Weights of a small GPT-style language model, trained from scratch on English Wikipedia.
Architecture: LayerNorm before each block, learned positions, no biases in attention or MLP, tied embeddings.
Training: 117M tokens, 3556 steps.
Each number is 200 + 40 x the weight over its row's rms, rounded and kept within 0 to 999. Layers, rows and columns count from 0. The size before them is the row's rms in percent of the matrix's.

# layer 3 MLP down (transposed), 384x96, rms 0.194, rows 61-77, columns 0-95
101,253,236,252,186,243,248,183,180,85,180,164,179,216,162,201,178,217,241,158,211,200,233,223,266,154,240,236,213,150,180,182,194,224,237,308,184,245,158,209,148,207,236,223,190,147,153,234,203,171,240,256,181,185,154,238,216,185,199,188,249,274,155,238,197,172,206,225,155,284,193,182,231,212,177,190,160,238,210,84,126,108,222,149,219,195,231,175,233,199,228,228,271,193,192,201,204
101,260,202,146,223,127,158,267,121,158,189,276,212,223,177,153,216,182,224,257,181,243,137,194,226,228,188,175,135,175,271,223,189,213,177,98,227,205,237,209,245,246,171,219,232,160,225,153,181,279,247,284,233,225,158,221,196,225,252,199,210,124,165,157,201,183,200,210,186,151,200,170,220,137,186,242,169,217,190,223,194,168,155,264,223,248,227,264,176,204,219,137,165,164,183,142,179
134,202,211,237,244,147,213,226,202,148,176,105,173,246,194,228,263,194,101,219,216,176,165,150,121,217,193,225,139,193,255,263,172,194,190,189,171,191,227,171,217,251,148,243,195,270,190,233,163,214,155,243,190,222,203,280,111,186,252,200,185,216,176,151,193,163,219,246,241,190,260,172,170,174,152,239,166,203,246,237,162,228,177,261,225,260,207,207,178,225,265,157,231,180,245,107,204
058,177,152,179,224,224,203,153,220,242,192,204,208,171,202,272,223,170,220,148,191,236,196,193,178,239,292,164,210,134,264,220,241,218,238,179,115,157,207,213,260,255,192,204,162,175,177,226,156,282,212,239,267,315,203,221,206,265,188,162,207,238,179,220,133,244,175,117,200,193,178,177,168,247,237,134,171,179,160,238,220,157,134,216,254,129,189,184,175,192,200,213,250,178,140,233,189
098,243,203,241,192,254,172,186,220,164,226,225,212,144,239,245,264,147,204,112,233,204,156,140,141,251,205,121,217,211,119,210,216,145,261,142,181,253,184,210,221,216,154,194,225,241,222,180,165,160,198,230,233,214,200,168,223,199,167,180,214,120,209,110,241,228,226,254,168,173,235,154,165,166,185,213,174,177,258,242,142,242,198,207,217,170,193,221,225,166,341,197,236,202,233,162,199
105,180,307,211,181,223,231,148,204,183,243,226,145,246,170,172,187,171,230,226,180,188,143,219,175,218,277,223,203,191,228,253,202,100,216,171,187,182,211,290,213,153,88,270,228,144,178,254,226,201,125,229,179,178,161,178,214,177,173,201,260,205,219,164,276,152,212,167,200,207,150,210,172,186,194,161,229,230,172,258,220,172,110,126,169,161,173,237,206,178,166,219,230,215,202,207,252
102,203,262,201,280,191,209,142,195,253,250,199,170,223,157,250,140,204,174,134,230,109,208,252,199,153,191,206,152,244,229,168,202,226,176,209,165,266,208,124,172,161,288,210,183,196,227,189,177,238,234,209,216,255,177,156,203,171,171,268,252,208,277,133,199,183,167,205,138,256,263,123,127,209,215,168,237,198,184,215,219,225,240,193,197,165,206,153,227,214,165,165,267,266,214,231,230
111,166,165,227,228,185,115,196,212,215,178,271,205,200,119,166,239,225,209,151,135,148,168,193,179,225,153,238,164,193,208,202,163,199,239,268,210,250,190,269,194,190,168,250,220,144,266,226,239,179,241,232,224,193,236,160,199,178,205,255,175,272,231,186,215,179,157,229,232,220,235,199,213,150,211,225,134,224,232,267,269,140,67,222,231,226,195,199,206,227,180,203,210,183,132,182,103
086,194,206,185,259,171,229,250,235,153,212,205,147,243,269,188,153,228,157,298,160,200,160,221,233,233,227,221,234,145,175,182,218,222,293,147,239,235,122,189,208,164,162,130,206,210,171,166,193,191,174,153,260,153,235,219,191,154,234,227,196,180,128,172,227,191,202,228,211,228,151,174,202,172,213,214,211,219,242,254,187,135,277,204,280,197,266,204,157,191,105,211,273,173,259,180,188
090,179,206,237,164,229,216,224,191,285,219,258,187,212,223,212,196,201,124,221,189,244,262,225,219,195,203,153,168,180,190,177,259,205,200,153,190,214,72,232,160,220,220,161,210,188,201,210,190,198,224,218,232,245,208,212,196,210,163,256,205,118,189,270,219,251,162,194,125,233,261,165,203,243,170,205,195,112,274,231,214,232,222,180,178,222,206,132,122,221,173,219,190,146,72,224,252
107,171,191,230,208,128,232,200,152,177,226,139,205,107,264,221,261,227,198,218,141,206,236,253,171,189,232,270,122,212,236,237,228,144,221,166,185,226,190,211,186,167,221,216,175,156,218,199,117,139,198,210,268,202,135,271,175,208,276,171,189,186,163,172,198,126,174,289,247,191,205,148,156,224,239,163,138,229,198,193,180,160,196,200,166,245,213,266,191,212,169,242,271,200,214,206,139
137,188,163,188,192,306,186,192,197,168,180,191,237,240,209,167,188,238,187,237,239,136,211,169,176,151,175,185,169,184,203,191,231,207,223,150,134,199,161,152,207,210,256,237,230,239,187,203,165,184,187,248,224,197,230,190,268,215,196,224,185,257,226,208,180,228,192,162,158,173,316,270,242,198,134,155,280,183,297,233,142,196,103,247,204,196,223,168,224,152,233,194,185,176,224,306,256
093,205,112,241,190,142,234,278,234,164,201,179,215,254,210,187,225,200,133,198,183,171,160,253,218,179,167,138,227,231,100,188,156,137,253,167,203,185,220,212,235,140,158,252,175,234,202,181,236,223,163,170,265,251,218,266,264,178,228,239,161,221,283,212,235,259,179,166,223,197,221,197,222,150,154,213,242,187,183,244,173,240,119,232,197,181,220,178,277,231,264,222,188,242,165,217,254
115,147,201,219,148,232,128,151,150,179,159,157,216,228,128,181,221,268,195,244,218,246,245,236,220,134,176,179,215,245,239,211,160,200,194,226,246,163,256,178,253,267,158,166,155,232,266,167,275,190,194,202,217,215,249,216,171,259,249,221,155,211,181,227,156,141,168,157,301,160,203,206,215,156,235,240,211,181,215,147,175,200,196,165,225,228,250,184,143,129,179,235,206,186,252,238,115
088,189,182,214,163,228,157,199,191,162,192,185,136,243,209,222,170,234,155,180,155,223,208,181,253,136,246,206,233,255,170,226,177,132,171,150,120,181,236,147,161,94,269,101,156,181,157,144,198,214,135,179,180,244,192,230,196,184,228,228,240,221,284,256,220,172,172,143,220,226,214,161,201,214,175,160,148,162,181,146,124,194,239,184,158,208,219,182,205,303,199,210,223,215,190,257,199
109,200,235,224,236,277,194,168,255,238,117,238,212,159,258,183,180,210,253,210,157,258,271,172,221,191,210,186,200,216,160,183,140,217,232,178,233,242,281,195,174,183,202,197,223,176,159,205,131,256,147,195,191,159,296,161,203,263,180,149,142,127,194,216,146,211,145,249,202,106,177,199,276,198,186,244,232,202,194,179,189,170,241,146,217,211,139,199,206,145,176,220,175,173,232,120,219
086,239,130,215,217,191,255,169,144,168,277,227,225,157,207,128,117,124,235,201,242,200,218,155,217,225,183,196,169,165,200,245,200,143,161,156,190,183,263,187,193,151,207,185,230,176,231,188,195,234,237,157,224,150,198,163,148,218,250,233,222,257,196,226,138,241,178,190,271,270,291,260,257,253,153,188,210,195,183,235,192,235,195,177,135,165,246,229,202,168,210,207,222,251,111,247,162
# layer 3 MLP up, 384x96, rms 0.225, rows 62-78, columns 0-95
114,247,224,193,209,218,125,189,133,124,224,205,291,252,264,168,184,176,197,108,200,249,106,235,143,195,231,227,114,183,184,208,182,202,146,203,208,242,269,170,189,227,271,205,149,160,254,216,170,191,189,181,143,272,194,155,229,200,183,175,211,195,143,165,197,249,166,254,171,162,192,174,209,242,193,210,231,174,154,154,196,197,216,244,175,238,207,267,264,234,173,216,190,144,198,201,271
133,173,216,259,218,173,253,250,138,193,185,188,246,259,157,230,198,216,249,211,247,227,128,145,128,159,215,212,218,161,180,247,182,245,287,148,155,244,297,131,267,202,177,202,159,205,168,146,152,172,244,150,161,247,240,201,193,173,212,249,225,212,205,175,139,204,125,247,223,198,170,200,190,201,160,196,196,202,230,205,173,195,161,275,224,214,219,245,163,121,168,203,190,216,236,243,121
068,193,278,142,216,202,200,213,179,175,200,156,141,171,234,133,167,143,187,228,187,150,215,196,181,249,194,169,255,230,164,156,194,183,165,146,236,250,251,205,153,127,165,156,221,182,225,181,220,211,241,141,108,213,176,218,180,165,114,235,201,211,178,214,200,151,187,229,185,158,60,208,280,174,166,181,275,159,164,160,216,151,190,163,214,189,190,231,267,146,214,213,196,207,170,213,262
097,189,241,204,161,182,219,198,169,153,171,262,221,241,242,292,267,162,204,123,150,229,285,186,187,192,166,194,250,221,224,235,211,172,199,170,236,297,245,221,257,238,136,248,182,215,188,228,194,189,203,205,204,204,155,216,275,236,133,184,227,206,169,228,221,256,196,206,221,156,249,190,200,85,183,190,148,171,213,248,185,250,184,177,197,184,167,189,194,209,150,259,269,229,262,115,207
109,144,179,191,145,179,221,206,146,256,215,229,141,150,234,165,197,241,212,183,226,209,238,205,148,192,231,234,175,212,163,217,215,239,111,258,224,230,124,150,146,141,269,182,201,181,240,162,176,250,251,178,203,221,213,269,185,183,190,275,181,185,198,205,149,165,187,188,93,294,271,171,180,177,219,213,195,285,255,122,208,172,204,222,269,179,200,219,226,251,167,171,183,218,165,215,211
105,169,182,274,164,230,157,164,182,185,168,239,221,208,247,143,157,170,176,155,143,128,215,139,186,163,210,195,159,223,196,155,262,231,268,183,132,245,179,207,231,258,182,203,229,225,176,205,166,229,167,252,208,149,213,182,197,140,122,291,163,179,166,149,134,165,232,243,229,236,216,125,263,196,99,201,238,215,236,168,229,214,163,261,199,280,215,193,216,225,186,238,185,207,214,238,231
102,174,151,141,228,235,184,182,217,194,191,154,222,181,247,205,209,225,224,274,231,222,216,189,180,152,191,183,221,178,252,202,121,168,257,190,227,216,168,177,251,303,156,238,179,218,166,279,199,188,198,242,209,181,240,136,190,181,213,112,199,197,190,190,143,230,182,186,229,141,242,178,148,247,241,294,243,182,146,239,228,96,215,177,162,182,234,136,203,207,217,171,135,190,196,233,298
090,229,163,205,218,215,232,137,237,225,230,239,177,229,137,230,192,220,213,150,188,174,163,287,204,146,138,160,144,218,253,172,264,229,170,261,187,220,194,167,232,123,206,218,228,211,215,208,239,147,196,216,242,234,224,202,205,222,183,237,90,185,214,251,188,172,254,175,198,281,242,188,148,166,234,248,273,179,249,192,260,213,138,264,201,222,95,143,242,201,213,198,165,244,167,192,176
086,211,203,131,210,197,236,250,206,193,240,195,211,216,186,199,124,255,184,228,217,142,194,155,236,253,97,199,150,245,244,191,277,168,155,230,205,146,160,223,189,250,167,197,180,284,218,291,241,193,187,239,209,211,216,261,225,166,222,110,241,189,259,215,208,248,180,234,205,250,197,167,152,188,264,116,219,243,259,152,172,201,193,169,139,195,163,194,199,189,204,169,177,235,203,229,287
103,236,199,192,183,257,180,200,157,132,192,219,201,251,212,210,199,100,200,177,123,258,172,169,176,198,181,199,156,201,130,159,120,200,245,170,231,167,177,211,229,161,204,117,154,230,240,199,264,261,246,247,182,173,202,194,216,181,194,199,177,145,244,204,208,260,261,244,206,151,204,206,226,207,201,331,188,169,247,225,173,184,153,235,212,251,198,171,314,245,188,159,152,209,229,179,212
146,109,224,209,140,209,159,108,206,226,183,219,185,166,234,251,193,228,243,196,204,235,231,275,146,155,159,158,171,221,236,222,205,206,189,263,150,176,190,187,122,206,210,213,230,288,203,201,199,282,225,252,188,270,196,216,193,192,195,202,178,168,245,213,141,241,211,203,162,248,260,146,206,219,159,247,283,243,125,173,153,139,152,178,184,226,258,245,186,216,195,220,182,253,273,235,206
108,227,235,158,193,198,227,200,244,192,228,259,228,188,161,204,170,233,262,160,137,175,209,132,250,213,174,199,203,339,153,212,220,208,145,263,161,203,266,187,235,174,185,183,203,232,192,109,202,201,181,229,247,168,124,231,95,179,141,183,194,176,149,217,164,224,186,148,217,216,212,238,182,209,140,193,184,219,206,128,189,281,216,201,171,220,237,218,242,228,140,255,156,158,202,188,260
112,150,95,240,186,162,161,219,166,119,208,203,138,221,216,209,222,236,183,228,244,209,203,280,255,242,224,162,161,260,142,143,150,215,241,182,176,206,170,239,161,213,179,156,209,268,219,163,165,180,197,198,250,174,204,199,193,223,150,184,91,182,229,226,216,196,170,264,212,174,213,183,203,250,214,236,208,215,198,154,214,255,186,241,221,204,184,147,219,268,129,176,162,215,190,162,331
101,217,185,199,244,139,176,282,218,174,195,241,223,243,181,208,214,244,198,223,126,269,182,236,200,245,152,221,204,198,164,128,194,248,196,173,167,266,253,210,186,212,184,255,274,129,184,219,262,136,182,192,146,256,164,228,231,217,176,153,144,233,233,178,278,190,216,180,250,160,187,132,173,204,210,124,204,266,178,218,200,252,238,174,245,195,228,245,187,260,266,175,240,218,255,139,243
111,135,185,237,193,160,168,306,142,180,222,156,250,254,173,200,270,135,205,141,107,119,220,284,133,229,199,164,204,161,219,268,244,173,168,216,251,171,161,227,200,230,174,172,204,258,258,198,177,147,246,219,230,193,209,284,221,223,178,223,188,214,218,180,214,162,188,241,171,237,216,183,253,247,166,250,194,198,192,181,202,166,169,230,233,181,168,220,281,214,227,163,180,188,257,152,238
085,266,271,194,149,127,160,166,216,220,100,167,208,206,221,254,220,260,228,244,171,206,267,251,148,207,207,236,133,186,158,195,185,223,280,230,190,209,171,231,207,218,169,186,186,255,218,218,176,202,205,200,169,212,137,228,226,208,243,177,210,201,195,181,173,212,266,214,322,108,243,190,219,216,221,154,180,122,141,249,240,203,204,144,143,196,161,193,193,192,218,239,164,270,253,226,177
116,180,166,226,223,309,149,198,129,191,281,196,219,234,140,163,201,207,226,170,271,137,239,173,131,158,258,184,144,218,143,248,159,182,189,195,226,199,198,203,240,214,205,165,198,198,220,285,173,177,174,210,196,248,207,207,230,257,172,170,202,118,263,206,168,209,163,171,183,230,157,144,209,214,222,141,188,93,251,160,202,225,260,167,197,175,152,201,199,211,118,167,225,175,174,136,205